Each number is 128 + 32 x the weight over its row's rms, rounded and kept within 0 to 255. Layers, rows and columns count from 0. The size above them is the row's rms in percent of the matrix's.

# layer 6 MLP up, 512x256, rms 0.0896, rows 80-88, columns 128-255
size [ 97  98  95  96 101  95 101 101  97]
[[112 151  81  99 158  86 136  48 169  75 153 170 167 166  91 172  96 105 158  90 111 129 146  94 126 117 146 186 147 114 133 182 151 105 118 121 114 178 158 145 121 212 115 105 131 165 142  83 112 209 114  86 161  91 170 117 120  94 116 129  85 152 113 167 118 115 141 124 126 150 161 132 123  99 116 112 120 157 148 114 115 159 120  85 155 171 148 136 115 140 153 127 131 160  87 133 115 144 162 148 129 138 137 135 124 126 131 108 139  87 106  87 177 161 151 112 208 128 147 207  86 144 139 144  96 185 158 127]
 [117 122 127 189  90 145 132  90 135 117 157 131 162 160 124 172 131 155 129 148 153 169 105 147 126 139 130 160 150 120 134 136 156 127  97 102 188 118 154 138 153 142 136 162 128 152 152  76 171 135 159 172 168 116 125  93  84 124 177 119 131 142 172 212 126 169 171 143 132 178 114  97 133 129 119  81 101 162 138 168 159 116 101 147 116  73 136 163 214 137  89  57  94 184 119  84 169 121 109 163 176  48 118  99  73  99 145  89 130 139 128 141  75 131 124 178 102 101 119  52 106 156 130 122 183 129 191 138]
 [115 111  91 186 168 176 139  88 145 144 106 166 142 127 174 127  41 131 132 133 187 130 141 120  92 104 163  98 171 141 108 139 122 162 105 111 150 174 107 123 112 132  74 139  99 157 129 108 172 114 142 198  99  81 123 108  84 126 207 154 137 118 113 118 117 169 142 128 118  99 132 173 130 105 139  76 135 180 178 179 135 156 124 209  97  42 119 117  91 167 141  49  82  75 169  53 158 121 108 156  84 123  92 142 150 166 164 125 115 169 162 117 120 161 122  99  68 124 134 139 141 163 174 106 108 171  88 166]
 [183  90 130 169  85 159 132  94  97 121 160 140 122 137 127 109 151 118 150 149 143 169 145 135 132 110 166  78 110 144 189 163 153 121 103 143 103 139 138 169 172 118 139 138 140 130 142 136 140 192 107  81 171  96  97  96 211 109  97 112  73 144  98 155 156 146 161  42 115 100  50 160 100 133 193 142 100 105 121 133 133 115 158 144 115  46 135 147 136  86 148  89  80 169 135 132  96 148 120 147 124 152 128  86 118  95 129  70 119 140  91 204 133  82 103 108 121 128 143 104 135 158  71  64  87  67 109 118]
 [142 131 134 163 155 113 169 144 153  91 180 119 157 145 102  80 132 114 153 129  61 130 144 114 157 139 170 100 150 135 179 148 108  98  61 138 166 115 139 116 126 158 104 167 119 158  87 101 137 131 171  81 127 147 161 153 168 140 167 127 118 148 139 133 108 200 140 155 132 185 133 127  80 114 159 100 163  47  98  43 118 124 144 128 158 109  87 109 129 129 105 132  97 183  71 178  61  95 120 118 116 129  58 122 134 130 114 150 102 151 116 122 139  99  28 102 125 133 101 125 175 106 178 102  95 113  71 157]
 [138 173  92 129  90 119 140 140 123 137 159 200  97 120 106  84  85 119 141  96 145 138 116 143 137 146 113 170 104 138 109  94 108 124 121 100 109 145 123 145 148 158 111 129 120 139 121 151 121 153 115  98 110 114  85  76  93 134 150  85 141 147 127 123 105 151 121 156 150 115  60 110 155 103 166 101 138 125 107 172 182 130 158 197 107 108 121 131 186 126 116 155 178 103 106 133 129 124 154  94 133  92 107 127 182 144 137 108 116 126 118  86 132 148 128  71  76 135  87 153 112  73 125 134 126 166 175 123]
 [153 109 131 116  99 106 144 137  46 100 103 130 132 116 180  83 123 157 126 105  91  83 156 148  94 167 130  89  87 136 150 113 118 122 140 120 123 152 127 151 145 153 144  95 168 155 106 148 112  86 100 133  80 132  97 157 170 167  91  98 145 154 176  98  79 146 116 126 103 148 153 121 132 149 107 129  90 116 151 106 173 137 104 198  93 144 198 101 126 128 127 109 139 148 122 125 122 155 148 110 181 118 110 129 152 122  89 113 117 189 171 163  97 114 165 108 197 146 100 137 109 114  59 183 104 178 131  81]
 [179 190 161 163 115 166 156 141  90 130  92 117 158 155 158 125  91 125  76 144 106  88  74 147 101 100 146 136 127 135 145 127 159 149 138 139 141 167 113 133  99 187 103  79 113 124  81  93 114 130 173 111 137 107 160 129 143 123 130 129  85 135 188 134 121 141  97 106  63 116  72  75  77 139  92 105 130 156  99  89  82 161 150  81 112 164 152 136 150 175 158 149 195 167  97 162 102 126 111 104  36 158 154  93 105 169 189 118  77 122 141 121 121  50 125  89 155 118 154  59 152 152 127  93 128 127 132 117]
 [134 107 106 125 115 107 114 116  99 115  69 119 137 123 164 178 126 131  86 130 109 106 155 127 159 157 114 134 163  89 151 135 155 130 114 165  67 134 146 165 143 167 133  99 116  75 190 132 136 171  91 106 138  98  64 111 147 139  95  90 137 116 197 160  92 113 165  79 111 147 155 153  95  95 167 126 164 178  91 112 146 177  82 165 114 100 164 122 119 181 143 130  88 144  89  96  81 107 118 174 131 106  75  85  62 131 108  82 132 135 128 185 144 145 123  93  74 168 156 208 213 123 169 136 156 138 147 105]]
# layer 6 MLP down (transposed), 512x256, rms 0.127, rows 80-87, columns 128-255
size [ 93 101  99 103 100  97 103  97]
[[100  91 151 136  70 151 107 107 165 116 169  99 149 143 112 114 123 171 110 119 137 109 120  82 144 136 133 124  87 181 113 121 123 132 157 119 119 152  91 109 105 119 123 110 139 164  86 131 129 159 118 122 173 134 162 126  86 115  89 126 115 175 164 180 110 222 152  79 167 102 124  59 107 114 141 129 119 148 171 158  57 177 148 112 176 121 113 124 129 124 136 123 103 101 188 115 143 134 146 135 157 155 147 166 173 130 109 114 207 140 137 143 157 156 131  75 147 126 173  41 155 135 151 145 134  96 155 180]
 [ 78 151  98 104 167 122 140  77 119 103 100 153  96 145 183 121 119 131 126 136 100 105 115 180 104 106 151 132 131 164  96 174 188 142 115 106  92 168 118 147 177  69 111 118 157 152  98 110 156  58 134 169 100 112 144  55 109 105 143 107 102 104 145 120  88  74  68 142 126 137 157 156 124  65 148 167 125 165  80 131 125 126 135 108 106 147 138 148 116 168 114 135  76 135 102 155 146 122 112 104 144 177 124 102  55 145 141 141 139  87 138 116 167 134 130  88 132  88 106 238 159 141 110 113 144 118 111  90]
 [122 130 110 140 109  74 109 154  85 162 114 141 138 132 170 171  84 109 153 138 151  79 164 140 127 140 150 164 143 140 147 137 111 116 127 108 140 140 149 141 102 131 136 134 141 130 193 128 152 128 172 112 159 130 118 181  88  95 114 124 131 176 137 142 176 118  91 100 116 112 114 152  83 132 125  84 146 165 156 153 127 151  79 135  91 115 114 149  97  98 157  84 180  86 153 127 138  72  92 160 153 123 146  76 100 108 181 165  74 137  97 212 136 140 160 151 126 153  95 164 122  90  78 176  84 163 142 152]
 [168  92 129  88 139 157  93 121 160 132 103 140  97 162  80 106 139 124 158 109 100 115 122 103  99  97  94 153 164 122  92 122 118 143 162 123 122 155 159 110 119  85 123 153 156 121 105 111 142 128 145 177 130 200 150 108 154 199 157  91  85 109 150  81  97 108 112 102 113 130 124 149 113  71 154  60  72  58  97 104 139 112  82 141 158  77  77 135 132 136 107 117 132  89 146 126 121 122 149 184 109 134 111 122 119 112  86 115 132 143 166  97 138 143 122 130 136 172  54 105 110 143 120 151 151 193 139 106]
 [175  90 154 155  87 147  75 110 116 107 162 149  54  83 153 182 125 174 137 101 135  98 119 137 105 154 155 113 138 136 114 119 161 129 165 154 116 132 115  80 150 128 192 107 144  98 124 181  90 156 150 103 138 141  94  59 118 165  83 165  69 151 116 156 149 136 138 194 113 130 108 128 121 176 117 125 124 136 143 160  86 123 149 137 182  95 121 115  77 145 162 179 118 120 165  82 143 150 140 139 146 166 125 181 113 103 139 137 177  87 148 146 166 157 167 108 114 122 120 149 110  78 118  93 107 110 149 117]
 [134 160 146 112 142 132 103 123  94  98 130 144 111 134 100 131 134  76  96 153 118 108 146 165 128 132 128 146 138  84 135  93 153 147 138 160 169 171 147  84  97  92 106 141 158 103 120 128 136 175 157 101 102 149  63 123 143 120 167 142 139 163 157 165 152 165 124 115 138 147 125  90 104 145 102 119  90 110  71 112 137 104 143 201  96  89  95 160 118 101 156 170 131 154  99 125 142 122 169  91 169 108  74 159 126 173 156 120 138  56 137 101  90 117 108  73 129 173 126  63 158  99 105 148 162 177 136 145]
 [166 114 125 146  97 115 146 117 116  48 147 158 103 133 149 120  83 166 167 209  62 107 134  95  72 127 160 101 118 100 199 104 142 100  93 167  92 144 142 136 122 135 136 146 161 156 127 208  49 126  60 138 106  97 127 141 131 114 155  91 173 101  96 128 107 132  77 185 147 175 149  98 113 151 109 148  78 115 147 197 127 129 110 126 113 137 151 105 139 142 108 158 146 109 182 127  91 146 116 117 142 144 134 171 152 150 145 126 120 115 157 211 165 111 102 130 180 132 104 146 155 123 113 148 105  61 139  61]
 [129  94 111 123 135 132 133 123 135 107 156 164  95 123 131 122 116 169 134 114 128 147 147  83 152 171 123  77 190 116 128 183 148  99 116 153  73 180 135 140  91 188 191 129 121 121 132 156 159 120 100  92 176 176 147 135 127 138 158 160 124 143 133  90 100  64 168 101 111 159 163 127 158  97 155 162 112 143 129 170 158 104 111 122 152  67 155 128 147 122 122  98  96 120 154 146 134 126 139  76 157 114 135 160 161 141 144 169 109 115 115 144 177 108 109 190  92 125 127 242 154 154 120 147 157 104  90 131]]
# layer 6 MLP gate, 512x256, rms 0.0901, rows 81-88, columns 128-255
size [100  98 100  99 100  97 104  97]
[[ 76 140 118 129 171 152 218 136  69 150 143  80 157  89 112 111 160 117  80  90 156 157  78 193 152 150 177  84 152 153 132  90  97 202 112 110  68  78 111 172 132 161  98 192 117 173  63 148 160 131 105 120 146 143 111 222 145 157 131 139 104 139 177 149 132 106 178 118 124 106 122  65 179 109  87 161 129 121 132 108 145 151 146 155 137 170  98 146  99 129 175 139 120 150 107 171  98 119 126  93 125 116 181 135 110 117  70 135 168 155 185 118 115 172 141 114 178 104 107  57  82 159  92 136 150 163 106 115]
 [127 117 120 144  91 149 214 166 171 158 173 150  93 169  95 111  49 104 123 136  65 112  80 152 147 174 163 105 140 106 122 101 134 143 140 139 123 122 119 123 124 214 119  90 108 141 104 112  93 117  71 147  95 104 199 132 164  96  58 148 107 157 166 120  90  83 152 148 121 176 194  93 121 124 160 111 132 174  98 105 162 119 174 123 145 139  73  86 128  62 153 156 101 138 113 146  86 108 116 123 122 105 134 114 123  76  52 166 138 109 190  71 125 116  94  60 162  90 147 159  87 156  97 105 147 141 119  85]
 [122 101  91 118 103 152  92 100  88 110 126 125 151  88 125 188 126 147 127 152 122  92 139 134 145 123 131 113  54  61  94 109  73 124 150 132 188  66  99  80 144 106 123  94 166 152  98 152 123 160 111 197  32  81 136 152 132  99 116 153 126 111 153 180 137 160 120  83 118 108 135  75 145 163  44 152 102 160 110 121 134 115 100 140  86 114 124 147 134  94 114 147 190 115  94 169  91 147 117 102 138 125 162 126 103 130  93 140 190 181 108  84 117 153 193 103 130 127 145 165 147 106  99 130  80 117  87  80]
 [107 106 120 123 134  98 112  84  53 178  75 111  42 146 145  79 152 118 127 165 124 115 154 118 103 117 107 106 140 101  53 101 147 134 176 104 137 125 115 136 112  88  73  94  90 111  80  86 169 117 177 109 122  86 173 115 163 111 171 101 129 144 168 155 131  89  80  99 206  65 106 173 120 108 116 130 117 148 130 126 122 111 174  51 128 132 111 158  88  88  89 119  78 163 196  80 110 121 201 138 123 140 138 164 143 108 169 162 112 115 175 145 110 157 105 132 163 165  94 107 117 157 103 176 138 202 130  92]
 [ 71 141 127 152 112 127 152  90  90  68 126 183  84  86 124  92 144 105 157 160  93 110 105 117 152 102  98 130  96 115 138 109 219  91 122 102 157  90 128 126 168 141 102 102 152  95 177 119 149 126 142 122 128 165 139 135 156 119 116 105 156 149 157 146 129 132 170 143 171 115 133 157 176 119 147 101 102 103  54 130 131 102 147 187 124 149  50 122 109  91 126 144  45  96 120  98 195  67 125 141 167 103 113 109 141 116 183 118 154 103 157  91 162 118 148 170 121 134  87 132  98 158 153 144 141 131 146 183]
 [ 92 106 139 153  74  86 191  96 219 107 139 173  97 124 101 201 105 105  98 112 166 126  86 145 127  64 135 134 119  80 146  79 102 182 118 148 127 125 100 190 130 138 155 156 154 134 133 143 129 139  84 167 150 103  86 100 190 107 100  99  96 154 131 128 157 193 150 148  75 144  95 148  86 166 134 134 135 162 152 105 124  76  98  75  76 122 193 133 128 112 172 123 121 135 159 161  92  96 154 127 137 169 120  62 177  90 129 163 112 175 103 153  69  71 135 116 126 150 207 168 154 106 146 158 143 139 131 106]
 [115 122 177  93  75 112 160  87 118 123 124 130 160 114 159  98 148 116 139 110  59 102 135 110 132  89 167 195 108 129 105  86 150 133 151 127 179 134 111  86 132 126 132 174  99 156  88 166  92 111 137 139 123  95 116 141  99  61  85 103  64 127  92 139 144 152  97 172 112  98 138 197 155 158 159 191 131 131 161 117 111 170  95 106 104  94 136 113 155 135 127 191 141 168 145 120  95 166 152 171  95 149 136 169 113 108  84  75 150 117 117 168 180 123 164 127  89 160 130 128 101 116 175 147  86 129 111 138]
 [133 153  79 111 101 117 141  80 135 163  99 128 138  72 130  98 175 137  74 158 115  73 147 101 180 144 116  97 125  87 121 120 163  96  82 107 149 118 119 123  94 150 178 131 121  88 148 148 201 182 119  34 143 110 109 149 108 134 148  82  99 122 190  87  98 117 170 108  77 126 157 148 174 105  62 178 137 109 140 155 132 150 110 115  96 112 125 124 163 114 172 203 121 203 139 102 102 134 130 136 131  54 133 156 154  91 119 114 142 171 187 146 126 140 107 126 131 122  80 122 156 176 126  58  96 129 127 122]]